Weights of a small GPT-style language model, trained from scratch on English Wikipedia: vocabulary 41793, tied embeddings.
Each number is 500 + 50 x the weight over the matrix's rms, rounded and kept within 0 to 999. Layers, rows and columns count from 0. Numbers have three digits each.

# q: layer 7 attention query, 640x640, rms 0.0443, rows 355-447, columns 32-63
# k: layer 7 attention key, 640x640, rms 0.0436, rows 355-447, columns 32-63
# v: layer 7 attention value, 640x640, rms 0.0443, rows 320-406, columns 32-63
# o: layer 7 attention output (transposed), 640x640, rms 0.0433, rows 320-406, columns 32-63
q355:560459482470542411552505582486473421412572569513520433513441508519440568508429556475493566515539
k355:540425547525596419580509512529527541459505586500500571460532422534505549530420526476565538506530
q356:485496505477480520473535394521454495490453421541521540448567441428440529472559441576483480455437
k356:428568471559528523553507526510521558546545529524415525468560465466470493517571427561529514484453
q357:478501523397506431473481487462509503419427571537581532479571550488531524473532569508434490512486
k357:569534585487532478435510471462457518391395541558546489521538462486473515471541466497524531494523
q358:464570513427514491463505405505473489451451476514507591501517510472591504530532428440527424449442
k358:494619482505364524469357488430491441460461503513422530576526580565581478479490510573479449468473
q359:402546503500554540533515461515546501529519511592499508515442576429447520560421465405454397400519
k359:556537628496501551473562521463423428535509457550521524505559472485497536506451462553497450447510
q360:533519469501525537435428524493504444435461542516504560484531596551503539561532447531492566722528
k360:517493449490450506600443507510550427539411527599488551533500534513514518419475509443534629477527
q361:587462553435541406486506517522536538496462559463514506549512469500529580451530556495551481468482
k361:531465518445548479521493531557482467400511542508500546548518464443576503459495514595586506543457
q362:388581459451528405400530484486558616480472487522530442484550571509498406486526430555493571465518
k362:453469452495460438478369511525568573477369539551607402413461481530556589473488507455478543400494
q363:419564438546402507475493473506483563515528527441557505482533462513524573514544446486500403566537
k363:517410468489462468509539465529505510538496439459399521483488527429453533535544493445600507551571
q364:376550534570492569565543462460559547576468599488532516432480511515478491485453494556467500444511
k364:544475493495531510526537488489535461515521488523420550522498544563486478503541493489453556493559
q365:539524458455476474400534512421474544490525452535525507489411540546511498536537521399511512412456
k365:430477531457563525465546515471500503574412483528482445473526478508494461562516458503561466391531
q366:458500486564561534518492502469410466472466519488516458609460415449502505491549520447594517464518
k366:490544421516436472470541423458403433467520450491425490484517535544471477565523564511445496486507
q367:464514540463562593523511519520457391489382500529553541438558561513505541449532480548460574560557
k367:503507526413454568460497453478525488488486561547625570508495448420452507530552483500546487549490
q368:474418421527466506495496468518557625437553537535500456456434415480479462584517546507456525376559
k368:512478509636569572521542467548524498585561471557444446404377494489529435572465437536494518423533
q369:602492553497513566519443509498515409483615526539540501426434472467556502487477516441500522429521
k369:593550522530488563430545499508509519600570476539524520460509443532518471547485436579424436469467
q370:510495508420474406371533468464455426447519514546537476513565502494545520507589443500602450575512
k370:474504482495553421541502556517534450453466570420451534478471482544548602482550433482660564596502
q371:484542497574529463525601563519490507597390549553528521562459493444505501415433532441564493555614
k371:578493572571525547477507528535410566471519588494631517452516483498492525544459505468539483549542
q372:530531534547449540473499439468406577506444485505559532572535495540468488551559472501453455555504
k372:494502456543508553379500519517483567517551514460543435504586468519472503432520502501513470581511
q373:473502469470494469488510495476512525608531545414571491506481459499543511449512562459537515595498
k373:482465462438539520504516563492569631530493548476514517544534518486511519491562512547603518529498
q374:444573557542480449466445485470413562536553519487476490489473489534417487473526499493459494568455
k374:435554506497466489487465525555550620488476462514581529456476540573522502411486551498566502581444
q375:555603546549536409512532550438468546541513506513520522465541471448405438456528496485497498517475
k375:432541561527604469537436589429445416483506497487528477522493419573405482478519540440542517452541
q376:506419554439491413459461519513418443532464503492492395509495487487536530430525533623497508531470
k376:437521455501594474539468466541551519396482574475499589576466479544500482400570532544495435488503
q377:506524509583565391525483580530604592434510531491426497570426542484534445524400558456399488480534
k377:498468554467582479527507592524536533448484534512555499448478466499536502461454440522438532550605
q378:580430472586545509634381463521529419518486527483454491492441514436414503496436501543441496496532
k378:547444433524431580649434451496384444529618556430499601525485503483481494535435475543509535523544
q379:514517452518511504509379499475509543453457514525536527479406510517498490505408494458511482456459
k379:540531592497527520439437409456468479472569455553425538537506461563430402455459481533416554534487
q380:447445504427471482508415513489454508473430522519476438515468467528564541521491509524487598538513
k380:458433573498544594505464449561496573458510565519575520491468500472487516473496431539509484461467
q381:457588583467492475478474504523448546481477522489569493496542566527488563450542477401536458525509
k381:525495586505515525397518441554547527481436487509532507519573542523581523473512452484559518608434
q382:511471533461517497585518561494580507527452600488506515477424514423510435529512497566463478547392
k382:459524484475489511505466514487471544550552500503545560537508493586556520416551559547401493468454
q383:491474613457502505509479542483511434526460480521490554529447439503499504414575503563469444543485
k383:453468553371442381597524515503464485355515546500438571550540520538458522486546535506444528617527
v320:555494562493427502427558499470437522464474517547575517495503450486541524506492534505503426528565
o320:476573490527480546559465547528551470517468487469455464520495529519541509473510491447504528483496
v321:512541479489485503532545466479471413491521475465540524477515558474503505485547472532465485516459
o321:498523499538520402458539470531510550483516543570472499467490526515499442483518474456588515463513
v322:490472477529468491520506543480536438483539490497429461523559536401425499528524603465415516514484
o322:451497505551530459508527414530439583507430500486580571495447573518499417498516415487537599548489
v323:517469532550478546459499464523473522493498560457520504452491530443525586477459548491491481517539
o323:480619468442518459548470472526566460534553523555501430538440433552455418514477505521481487488509
v324:502471426513457519564502488459504466477552548414522533515488510514463519521526498497535507508424
o324:515519540466548439536514479495502494527481491485538474502476484473539425467461465524470503410544
v325:556530469586558498380519484502486543495470469397410504502502481449506511467481573481536539562469
o325:511479450506482539593555524533509398499519495589537458468570433489463447556529456499483523466529
v326:497487498492443512452490447452557542511480544499465562575491466471524497531460471474506448516512
o326:505466448455551550585491517534459418473470471519546463483534425568468519433584522554495501556463
v327:501447538482457552469470523546495571514467454498455602484587532510511466491574543445546519508478
o327:522517509521558537486535504474460387490497494542544444516450501509504540522456500552457481531565
v328:540456554498460486527514480514520547527495503562479497537456546547590546471475450414493436460459
o328:570501503460523470499479557475523455502466532440544524514515448445522476477474506468496527479574
v329:429463526469471500418544575476482511561484537516551428500472468568518485488538442460498504399482
o329:492469486543524492566452474458527476465501425497523515515507475472484465409505473536500440544525
v330:512530522500475565528512538505544517546497510513472501513535431540476449530553568502501553500485
o330:554533507523546534490453515455482482547537496517515531533532539460522495489494459496527490534563
v331:495491503494448520460444395560492543558470536437495455555493536531426570488506514482567467504464
o331:436448512462458519604532498472535461450479558500477493401500522488551406512534479498471542533514
v332:512508508587558515616461492494577443462467481547478550435617572497475473531441591503439474518563
o332:504488546497451508393457532489474461523488503520506452518459509545530500518518481471544499505458
v333:474545507413498557505546503507457519451485459486473492450532571570513528462438449585526470492551
o333:477420560549473506534483461517524522530478459535498490524401494469480485482601510461465538534432
v334:493528544418510496524568451506565480463578555474525487508470466530495518429534553458442528517536
o334:529497458537491474450461587514513494524463500474505558547494506512489479484517548540445427518537
v335:516488507486445493441519419459555523539508520531467565460496536442550497467491545433449460415473
o335:513500506541490456533467537553422518475522440524469459538511469572469544480474505542544531500472
v336:555551549525489594504470465529518504550478536472505499564610531563546534559537534460483523482492
o336:474518461475471474534529540431471474530524537538507543473496474431428475473498488499480436546477
v337:457448555498514473493503530480469548568483504493463472583455562490499540517499511436471494453446
o337:527501498504514537531459519480524473481521468484527541509482512447504520518473492605598469503547
v338:502509586530474495513413466557552474480576450552550410394469494541551507438549433529513496550554
o338:578545484449568481456524497413504549552432498510467529542534525507521469560450590456502449503504
v339:492567501455432481533470491506494458625516522454475521546584492561526465502500549453608478505535
o339:585489444630480471539483480435503498481553438486519468524400521510467489503461488532448511477447
v340:407451484571449518425525564442498479539489472526493360514480498535506539461518484482551467474529
o340:578518559488558447510464483511536458424467484501545537526488536497455434567471504508491520542494
v341:510533522448443466448525497520462412427558503491463528533491519508494474492510534535508495501489
o341:399470520425556534516458516489454553558481479615499511487497500565458393518537465496503468477496
v342:538419416523552489496495451610529467466477498483523515481491549511513488445509436490439492458485
o342:503476559488454503528532497480532496487527437492464499565457476440493567572555535484535489525516
v343:508479449471419570513478460513523504473509483498518499469507514512481436470555447570506526448475
o343:533529538505488470528456542444448516579603466571504485443452567530425523534493501472504559511521
v344:545484561501465489520492531574487534589553558547516553473441578542461525589494423474579446516506
o344:498509453457466524497533492487508408431399414471481511515571448466509574470484440470500432530538
v345:522552524471408443489451499459424423490432488479467537525507561472580430488466506464481530397466
o345:494451525495486505574523526557520536474527499493507498460524460514502592573525496516547482564551
v346:482494520551473370532518509532401499527436466500465467530545517553549511570527495566498491496573
o346:451544452536588543497496522541659479480548518497520503467445464446528459446498548447539428514499
v347:453513500469444474493436379495484541628473506492506452551513551494489522489592473492544527544488
o347:536519498493537523484447618495519477482565544421502579428465481553473522476484477467473423506550
v348:537451534464496509498436463520489474476486540525527512555453537505498488443548516514443440489524
o348:452516497459449442475534497453547543521477483536476502397524474504601530454457446558507558517497
v349:477447523505522517466451499548535499526535472509506554531529547461456420456444495507548543511510
o349:581522487489478466541526499507549436491431506523508513516525469504536586576571487478427451432518
v350:467566531571546512443537428517474497480451527479467526429518512520496502439523528522509513475441
o350:492428552468463498549481560508519536431486469458523484510425532453468599515527522466475536513558
v351:445473529490515485477593511491556497509452496456499556461485501583478427511456477390541427542475
o351:525470480526423535468492489462409475504509491505536466492509508449545581493478504555504496471444
v352:509450518437484491504481441498500585556597532500596517551496471531546516532539482489491483430469
o352:504508546556495538470603506526483470497497540519432488471535488423489529411505558522503528486536
v353:502510514404447456473487469481455542417464531546501519498529486530489476534525460488505444507431
o353:466507512515556495525426562513510543528460471487456428470502533558479489454529401526507481509476
v354:462618487484528540528441504440468603530530538462512567471437498418461490478533525509532566501573
o354:652421590521460522528503425580578460489448518502453421483550576552525436555414505600456482531477
v355:566476434485498513527440509523541500576554508516512471484489529492525451507494452553436462522523
o355:478523528536478525471591505496530471504520476466475466531497430497473510474515547492509568443455
v356:493518551491535495473534530471501404441483483467378463465487511511468503426479488512429531534522
o356:465542488428484504476464450489525566437474506494545524532537462493524490498598494465574491525520
v357:459453548501524502516490488526512517552529486437571543441414556445528533491500569506482535476484
o357:493572462515496516490509493530459443511471493513472493537552515533440467466510456539439509532545
v358:499475509493485460408526507506457551523607494561591512501463498551506449512489491436471397497545
o358:502482475544533475596559563522569489466425483501459525500518490398509600462532513508540558507438
v359:474476558544560528473494462479496528493530548520515523516492530460522548542425528366521595545476
o359:522547498505480487545466571476408490513544424500500522481521540453447493361487490556491497489512
v360:459541532544502517463524505581561488452528466596494537530514544511457494524502490516455540452450
o360:486456484456479493499471485473475478486480540497546502487448461535500459353503494510552472506495
v361:531540495517477524522515491525494498526465519461460507505487435479543544482511498427506532512382
o361:462521551480421492487495494482518473514544506503486487530514562535439455515471498535486435516522
v362:482489506464445507447507510460510513487524487411526458533598505504545494570522418537460465472520
o362:584472531417527499524539469505527473536499443537443523468516500528493488478495524512554579539443
v363:490517504489574462534467488553477533477448516499481562445476510430414466446552476491494558534458
o363:498495476495446451480579465556483486472549452501525469536456491517542509488567456463565434429486
v364:520464469516427491517567494489490460494502518476487542504563470481527551475508564467440448468521
o364:452544490496519555485445545500458577469492549489495413503462587495498456536553459553486433498498
v365:504474495550464479406480456513503499436449501497411500471518581443436464481518439520510547478539
o365:515476458438520591525529548529523486505530534517548573558510422529519551530450479485464511529490
v366:448535537459529471465523570487474459474492534501513496498501499515549472506534496538517491550492
o366:535497398500413502498464477524512509506481489499586458540509596484457456506500532462474485487516
v367:460458493464518478434514466435530420490485516529480517495462583470522514479492516425451542502492
o367:509516495548479561531481547525430506502551453528533522528570479499483496470531482524475448455525
v368:496560499553505498487510493500521496542543467492470499518503551569557542600425455368521483476543
o368:496468473487468527527469556543531508450463508556533503438509464431455434431542560588472424472406
v369:468490535527490534444547537529435445462484422464525479535452502541441492556597575543505503488570
o369:546571467547486507543482552519516489449501508553468512481501505494485481395473454449533518501480
v370:465442416545519545467536489443484443491568498455483508443443455520502409486471536489535531562595
o370:532526507508471419530491467569486535474409542497543515501582504506492591498527522534484499420474
v371:507450563510467490459498510487561541560571526450513506443544503524538575456510518472479564453499
o371:533533451421511450530492442521509538558504426499508463547475510483491525590472483514527445490577
v372:492547555536499459435551520552488418482550493446485503469488519467473491502497584535533505529551
o372:484525458492506534481547498485540493527479522476606519522528506509559557493442474565446550404497
v373:536582477488499471542551516480536450462448516522480485530506486455461449528447399521520459410488
o373:457510564497433454466534492523413484504482496426453564408529524506533557482518515488503515494502
v374:469437470552471549430473425567362516582479511529529550516483514524488455454492499564447531523466
o374:480488502480455470534505571461556512466519503423536501524501499474551572487511522458514436470506
v375:481466547433444448479510528512470563541472538497543488475446588504466473400552459633477406522539
o375:549459443518524506549476468546521517466535420536517504527509459478602545518511485445514592496482
v376:541541483488448491442551489504570483444487527454440599583504473523556497499541485505458468471488
o376:487470501408480573514525495530485503520424504559478483531431546474472520492574478525489486568522
v377:509534468518550491488468440469522437459449424507517504459463592462558497410587422547441521527472
o377:507459477509473511440498551444533559497468518519517447493541471526484498519455534522496479520496
v378:489455509507474454463507534510502486465499562599424432432588491474422525474441476531537497502473
o378:470518507523482491495482477592511533545482457443498523571470523560571457487583466486466523438516
v379:493446485499542497487459478448522538610526523606512496530466555534527498576483525551532460448469
o379:483517495512466452516520455556526514398548458461517532473563467495452442487524504421491591500542
v380:531456513530509508488494423522487506505437541494466472486499493502440491502435567455511496494509
o380:504562498515519524549487510527531508525501488523461582540505437400556508492535524551503413501504
v381:404383458470502441479514573514489521502483491547579384450399528534567483489476450501531407537505
o381:468508519466536435530461440479558444483533532487419512543512494493448561489492497558510584510490
v382:489553461527502472516524540547497488526436462453486505513568551518508472398505491555376488502519
o382:494459493522474486456431488530539471563544540573504482502397456496561536520523535456523499573518
v383:474562488444492436493539506442583494598533496492549498551469539499467476434537503496492492520443
o383:463473515548497461513421505501418538418475486509486486506549481524516461534488522524518455468506
q384:500571560443540557613639435601632455446430522477476516450586570574559426523454556554496552529428
k384:473472477530398527576546541610514560501436527477588452488585467461505479491388563510555565559476
q385:541501530384407498425528496468449496507517502536533461551459507454483554551534525438612558561462
k385:522529546537483583503518418499358364554510558552585516502448479450479554625509588443522524512550
q386:520477495512489442533466478503538554453405509556530518563498471497506512575461520448500570479510
k386:519572489484525489505416518476543475399504534528525504565485577475499518562455494497404486520492
q387:530533482559496560510484505503568476517518471501433418505480538512572503478542482452463496581513
k387:590479483549567594483419551495491553577617449548471425579571621603465482560565565552529521569497
q388:506459435470381570421536492545574519578558535493470493407562603570542510456529487501487473472524
k388:527494450390473527432494573566563507525473507560453430494523594551534438473618520441416573450508
q389:590484523563484548524420496549537609546509452571605461456514572549500525580525489456502509579455
k389:508555562528518581514450359501480532522470426564607377459473554516550499576529435469501526552464
q390:549552455515485377536437356515610521444491527469567493467569519509463496430469439544444466475485
k390:467488443444478434507473477463588630436512455510517494432682545456440532510450457516442506570525
q391:484459566484577569501491538518623514552590522475468477464479474497529490532569470472525483414531
k391:503409505544545504486480534572554493436496517529519533439406470483538477549432410434503534427577
q392:470462451642503499496489499434542514530482549549450486498550509486487484487482545503435482596442
k392:474494568557371470507565535404612553496425417491459499399451506489524506522484493561566523522464
q393:566527410502540526415479600505481459500511566492501512447491428560502472517615492466583460517556
k393:608518462457542600367474582517483458427556501506489493464489458564486446584622498443540479424465
q394:479440488523451447477457515513510477527497524505428470510462478500522501623483475545487424577537
k394:526460449505528497465455507454450523495523551442547547459398543535553461502488428468495485542529
q395:555435425546497553474478522502507539591486500466481508452459526598559413520541500455500522576469
k395:521370464554511509513559534490523579620523482478467604504373536535508447550405483514466557467431
q396:411487531489526445475478578429393469573566529581400406536423510481499487571532577541494510528436
k396:485507500544537510457439470522394450437498510449472507430518472489436515464541507502478609471482
q397:571466471475509492574508523555507587396457525524536498484483426504485443491560520442442529563393
k397:601496476558511531560522475467550526440462530539499506577534423540443486454486512494483543552483
q398:509499418525427559461509444430489517519529438510464574552494454420456542513553564563484601466429
k398:566545478493474525508600408533509441568447400475436517470481554502561528561538552543533524437448
q399:556491455404426462408470501499571575488418567482458457540555545454495456421551513560446454596526
k399:531583493447487411453500540422561561475422456456493532522544503486529553444467522536510562494552
q400:547513474456503517486475495426554491470499513552589426371423443433499464561510504454480525412531
k400:437469507564553527481553492499555447468507528555525490473541531450515514516567459527548561475491
q401:577572513436434446557514460519537423536489509460463538554455511380523435445541521524451480522461
k401:514579632513392492573504544511520548464507620491523600498494551520545419446532589515377486559521
q402:499485578556491474446600472469519491579364495449441484539488506535529543504454547594511525474628
k402:611571546515548509513567440470446478412508543419416499588538483467548541447545583537544403540559
q403:626513523419596495495491499504479494563497559475638458450519457488552511458423460534545531587568
k403:476522402563497501477445515541468536430455593505546517517500428480473526468416466538513532573480
q404:459406562495510533533436543510464503554536540460440517413489448498487506531548521461460449560493
k404:500473468473442461531449447540426537540504502311471465403430451491498556552581425543434434461483
q405:543440427627542530503449491486460544528536375475468449514505504548473554431539455456547543524519
k405:409501452512473572526437515487460464633441401495512482575473524409528525531494472515492550402487
q406:565455544402513412552455532624492455449488513549581511469584527533481536524563492489550487470576
k406:481522526472463528561490499503495511443513392517464543537547560406494590558498524515465496466622
q407:539483490577531498564467581599389487381567556504541534384479608545525531474445567480415581524482
k407:506474565506451424476476484521461444497530462480512536494509524545489459512464504499488478509442
q408:501496563421536443434529520464491519482594456487513444619437543461540545456499569470517487502543
k408:493522495436553483474390561455450577514586552536502506514426543521471565469528476482556509521533
q409:508536556467512451566496560509568481497423505478477498539456456464523476503443517498498488431510
k409:509554606463460500568559515504534451478570502525543525529465580479541516551544547471457393465495
q410:554501591536474442642502447550586562532478547440495500442412487499431471548611431499565435528502
k410:547448492630535520663633465432516616548457507460507510565496581443529380564525419506511466586622
q411:554458400413455645531527496421421489473502487593529495477537505473536491501496516483504524456454
k411:590459468439489611557475526494370463462543492533508427540506482461462591550563500493533518502419
q412:450417434481435507428525481501479523495559454427440443525479453565523461485547429447458394479446
k412:518442465477478533481553537531517586515500449453531549545553502536556526385538463500453514480431
q413:440567564511455468477579465513512551506494453526440545574533598458499569465354531546447620493558
k413:490544539518554533517485544435464549520531453494451453540522596450506633537380546503461565456520
q414:451504503377545487609516520471544623519544450539556460541572454501409466603472425529441571411545
k414:478445506513553431593518537501414576490586425586499431454536340484531507545448512481536575505535
q415:516487489535597500469433543523370418513565516463454575513427411428469452409487544485483428441577
k415:496521510527494460436567590442498490550496546407480487505418500536489595528498519467403494524472
q416:511530490378566436548525574533575508568430446515487431519530465544506457458465425440493526527448
k416:466498494433527485396536507537558595560448394553552508527533504546460541476483421460330525507516
q417:546549524585505458512555496422486564455491512503453491561551470482518541549542488487557391475556
k417:543511649524550496441544553529494587456537453433478501525493465542531589446546494525576441555530
q418:558462499551481440503472577492509530477582509514512515558445495524516489424462484494480448555530
k418:596603565541582545489511598518533520420589562468593548495478407502556497497488430445435432498547
q419:462487443602469426585532540503496548538487510461562454496507503491468400499528557548520485607455
k419:470511562550393446543487469470548545611454527471501551463493517519538387480544515582516369523518
q420:480510545489526589551561466561507415555449548491483511512496585494462491607468447542533557413478
k420:479451568430513620521496491511492498549545551578491519488445610474521480610558498480444473439550
q421:437600532527537447431580466505606545512456438515513477567564555453494582605522468513581507572481
k421:457494506509444575506500484509478502508420490496484522548540576452548567551524521515523485605449
q422:473480476480457526535412501497432456427504472530486520539498537482470511555454508504573526497502
k422:563599496431508507460509505468469478482523503482516540531477506478510547572446490475494462438514
q423:492487520422506492577511604516587509517536534522503446637528504448567504421549575476493483619461
k423:539499579413514521551617553536588409500529528487431486507502491528532508465479569566407508479566
q424:436510435518556487388519534455521534504525504526620455508512516421519425471497459483491504522562
k424:496473491543548492447470452568481488562531511505549549472482533514509525475496494507491567537565
q425:528445429451447562547502531564505538427529527521538522498561464531488573536531468411491476598459
k425:495491434515489529570530546477454534577522567502535479471577594485495542553517483473487610542461
q426:476449479502520488385512514508554463549514549522450485510528482496576507584534572505558443502489
k426:527461492507502553390467534558522555572570574602470529517453502522540519596596482515588525439530
q427:379453526394591492573479516541611452647434497457500505442576321547540542527444512476584526495514
k427:450432474414472513514526544566531422511484473506484590433450446480560530574560478466414600384516
q428:451413509519484592564456408467486512517482444547507400588466566473491515475493498525480437556490
k428:556520589488542555532394424422398460561531518486505488481443460502532552509375598458470432502552
q429:499449574548493536530572507479524493637511598452534434525466452471538382481525558579439529448482
k429:471482495483466551489502512572484557639465539528505481493507361434535518525485578490544560506523
q430:428494567579471489489406495625499411529466358543363443465516499541479546458466485515513527541574
k430:485552595421491515480540481466523473491571466523476569512467528502465534473431411539482345462521
q431:503469476566541524422455454459498442498597438512500502490435478472556447459480557495419522448508
k431:543519437656557480491490485386455480517570435489496507420505466465422404540388502445547554409465
q432:408565592552552493406405431459506516512555403391445473549535611527546456403570441483426524462596
k432:417502531432547638450391367390477457538533480451468537517458558469484520427447474525510473495499
q433:521438501431461598489618449493407491471432440513528512447503447567505431518455613433598568475424
k433:532478498398363538473615472454436516507497482573536506514506492565480479482555523484516527469507
q434:482516523488533442535479525566580493568461401594561563583367517590518551630437532501494512488515
k434:530548471446490509518532522530554485486387467554524508537469621532515560596504445584500564476480
q435:493525534549515546508402473552450482468543522436549548507520414471548428459539433546564308509487
k435:421554485504519495445500432501424429545627569519519475462557463461519404476498461561475403379485
q436:553439488549483430484413466438632549560506452471494406493444522444521523418541519486504486591557
k436:452544501514519525470542454500656486553473483450461469454424514483493497498504391505495474505475
q437:534515456469506515447517406385487448470553404476533530475480515593554508448442543567479545524534
k437:573466469417468523513496466417466520519543375516507537479573511480495526577529552540477440469443
q438:518439474464516448646563500468511591421486398486485598598521434491490493403456513495637453576473
k438:563546464521492486569518497423436542380500419429515558459491430488596527449440517573564515522486
q439:541438394440574420508433567526493433479496445428480356494456485470569531494479474496463432585505
k439:475446442530541395435492500547564476484449508448550469515538455527453615505436488473558569669418
q440:467507570401470481531479449505496499523408589471444432483529403491494490495412460513519574488487
k440:424495509371476476607469520488440470459469601463429511539447463479432564467443449566474482477471
q441:478520585469468563512465504559517440547436459502452594467536467419509607539515471455502435471508
k441:444475511476400529505483519495539389530482478518535538503501480480523588457512493498522541508409
q442:474600489400524493359478620479579510412467486479563533540613519549449515408509477633485551451473
k442:495588506483507518397565549490575458480438462560525480540603594387465467472495460507513485497504
q443:559454530470571450491507520537494526441520550524473470465454481483425574572431478537531548447434
k443:546571544472574495520537516566538428469520548537511528493472487464500512533338482490471494556502
q444:506437501525473619404547510501510550542512480522522497490481489360477480538444537405541509468552
k444:510538582482522569400429552517525494462502504556531546507437530507554523506508531436503620488567
q445:499526629436479510367480473406421470585443461466432584502508478506555497472491539525508514485530
k445:557480548389433641431434532492530583524479551454476512495556513541496523439506488541457469502560
q446:510519486405534441428511590534537436550444510593502531549496560472548590519538549533564572537554
k446:528492515483555515426465558497441529532512577523527557512496517558570549560513449488617604483587
q447:550541493557420498590557486467453489547547546446491483481526543515485506514427430480544524505519
k447:423602511599489437508584473469443460508437433492485492493525610540429461410524488552507499551551
v384:579434455537431539362464531475513508546538473466537427582543526473423551476547493553469538545461
o384:438477450569534517480462523548476483502543526493586468525432458531632379469422386502486452553430
v385:419450525430553428559564541493451497530489515404563441447529473461431514441498579551441431476496
o385:483535506573463463508415490475591577595441434475473474462537514555464526481549428420571623542566
v386:423534519510437550480527447450482449467457588419466553528392515482470509525479495397497511546502
o386:527623558387517531471567614582471443632462532442469535563471417604489535544456412527443457442497
v387:522534540451465407419532485440487497455385562496403461493493482562508505456535368507472488538478
o387:496467438494738516551469506480586466503473505483497447471399399437537445523540515440542556588538
v388:503436441457546522444527495428593438439490423588393488521577538603532473451484523456493450481475
o388:443507606505513582478561469598545476407488531556486482478501449477511462531530522456459482442377
v389:512516408437578537543484471453445578535507452481454498491490553529519443523486576437434463526571
o389:523547521566404525537457440489510476559485473482440460486570528512540461443387545419491553550536
v390:493515399530565483433541529478433463499541580554450439493495516552527462515541449627440493565436
o390:512588508564576537454505512401535533499529424593471436490517501521522397558510589513522499472547
v391:439571405487495606550506517531555499500529505433505522472491488499466543538452635477509552582485
o391:475488603523501533454511434491408566478488441576554585459444545496437496552611448457548554526449
v392:574496572517494568610526531542513537495481469451545418406505450493440540492559610527494449453486
o392:480453489556459517510503512426496551555535521468585551475493480512479435452553514528551522493480
v393:440382457548510432617425472508550442460476453537598576632508518518621584454534457514461552531582
o393:555540502396468515437508511505507531573546536596540504497494467535437509542571498502473347491498
v394:535515448478472370571460535563557469414525480403522477530462440492475487499425532497574566434548
o394:535443532504435390547525514551626554541604525492471448504473357546555443501545520426544452414505
v395:432548531498500498422496349567527554522534460352493535482459552408495518499448513587527512573465
o395:513518626457465486537511502597476551548497583576515503478436506459527580487528468468475463473440
v396:544566542515488555532434563518529575464567515484510442499539474433476498515442498421580596572492
o396:465526590454583523451607493410511484570470488526458593545497524612554485461497505540603512447521
v397:589542456483626579486489546508542457433586524521404491435356435500473486526530461597561546550418
o397:505436501530491410451494471556508493393505583473591555471419498428503468545505440471478413475403
v398:556462547514513527461462478528535552505503435586503486556551540403521484467531500519442438480563
o398:523440565488474496512535461601491475473398562528469568564470567528486518422518519512427446476535
v399:503476442467439466463479480477516448529473421523510495491431509515488534523428576515475487444480
o399:466541564500581379556576482441508521525490498469468488432515545486514455553476509488544537494564
v400:505505467569539529497552529509533568503588467546378538425538549513486458439496516567577537528548
o400:615426488601521442519501464459420471572378507474452536483491503555501472463380568583426562458450
v401:488404526541492522500463495551602485468561368461549485545524553468602556495537530429547554527409
o401:426549444458530378538461440512546451611524473455521428407518409476494410452383454545487483418444
v402:526551487539548421537494508438426499503528468469492513498578499512494476467444582572483564503553
o402:420428512407547517495413524477598522457482511466501427466447413474478516534622415487556506508526
v403:453459419579361451529408596491500466544419506509542495495555539516474567528552539541438515449571
o403:494581565490501364524459357625551466495589508522446500488386526443421544532488504591369487546519
v404:430497496469557539533435570506556585551477489471486479562478527526475468499331485520588490511516
o404:499361540519500549480534489517495565470497573480528576523455557566589452464528510491514492515508
v405:484497428452481522520519518475445450568587475429533517631545420479584517571547493456552509449520
o405:601500519499575513536486478418632543511468580599468537470455563516502533541519595417490441495533
v406:473578429459538440556509529603475413552484495433511486504473532501500531508454615437508549535527
o406:562481506450399446452497471507528447413534507529501529513545424522530547627546512486452514420428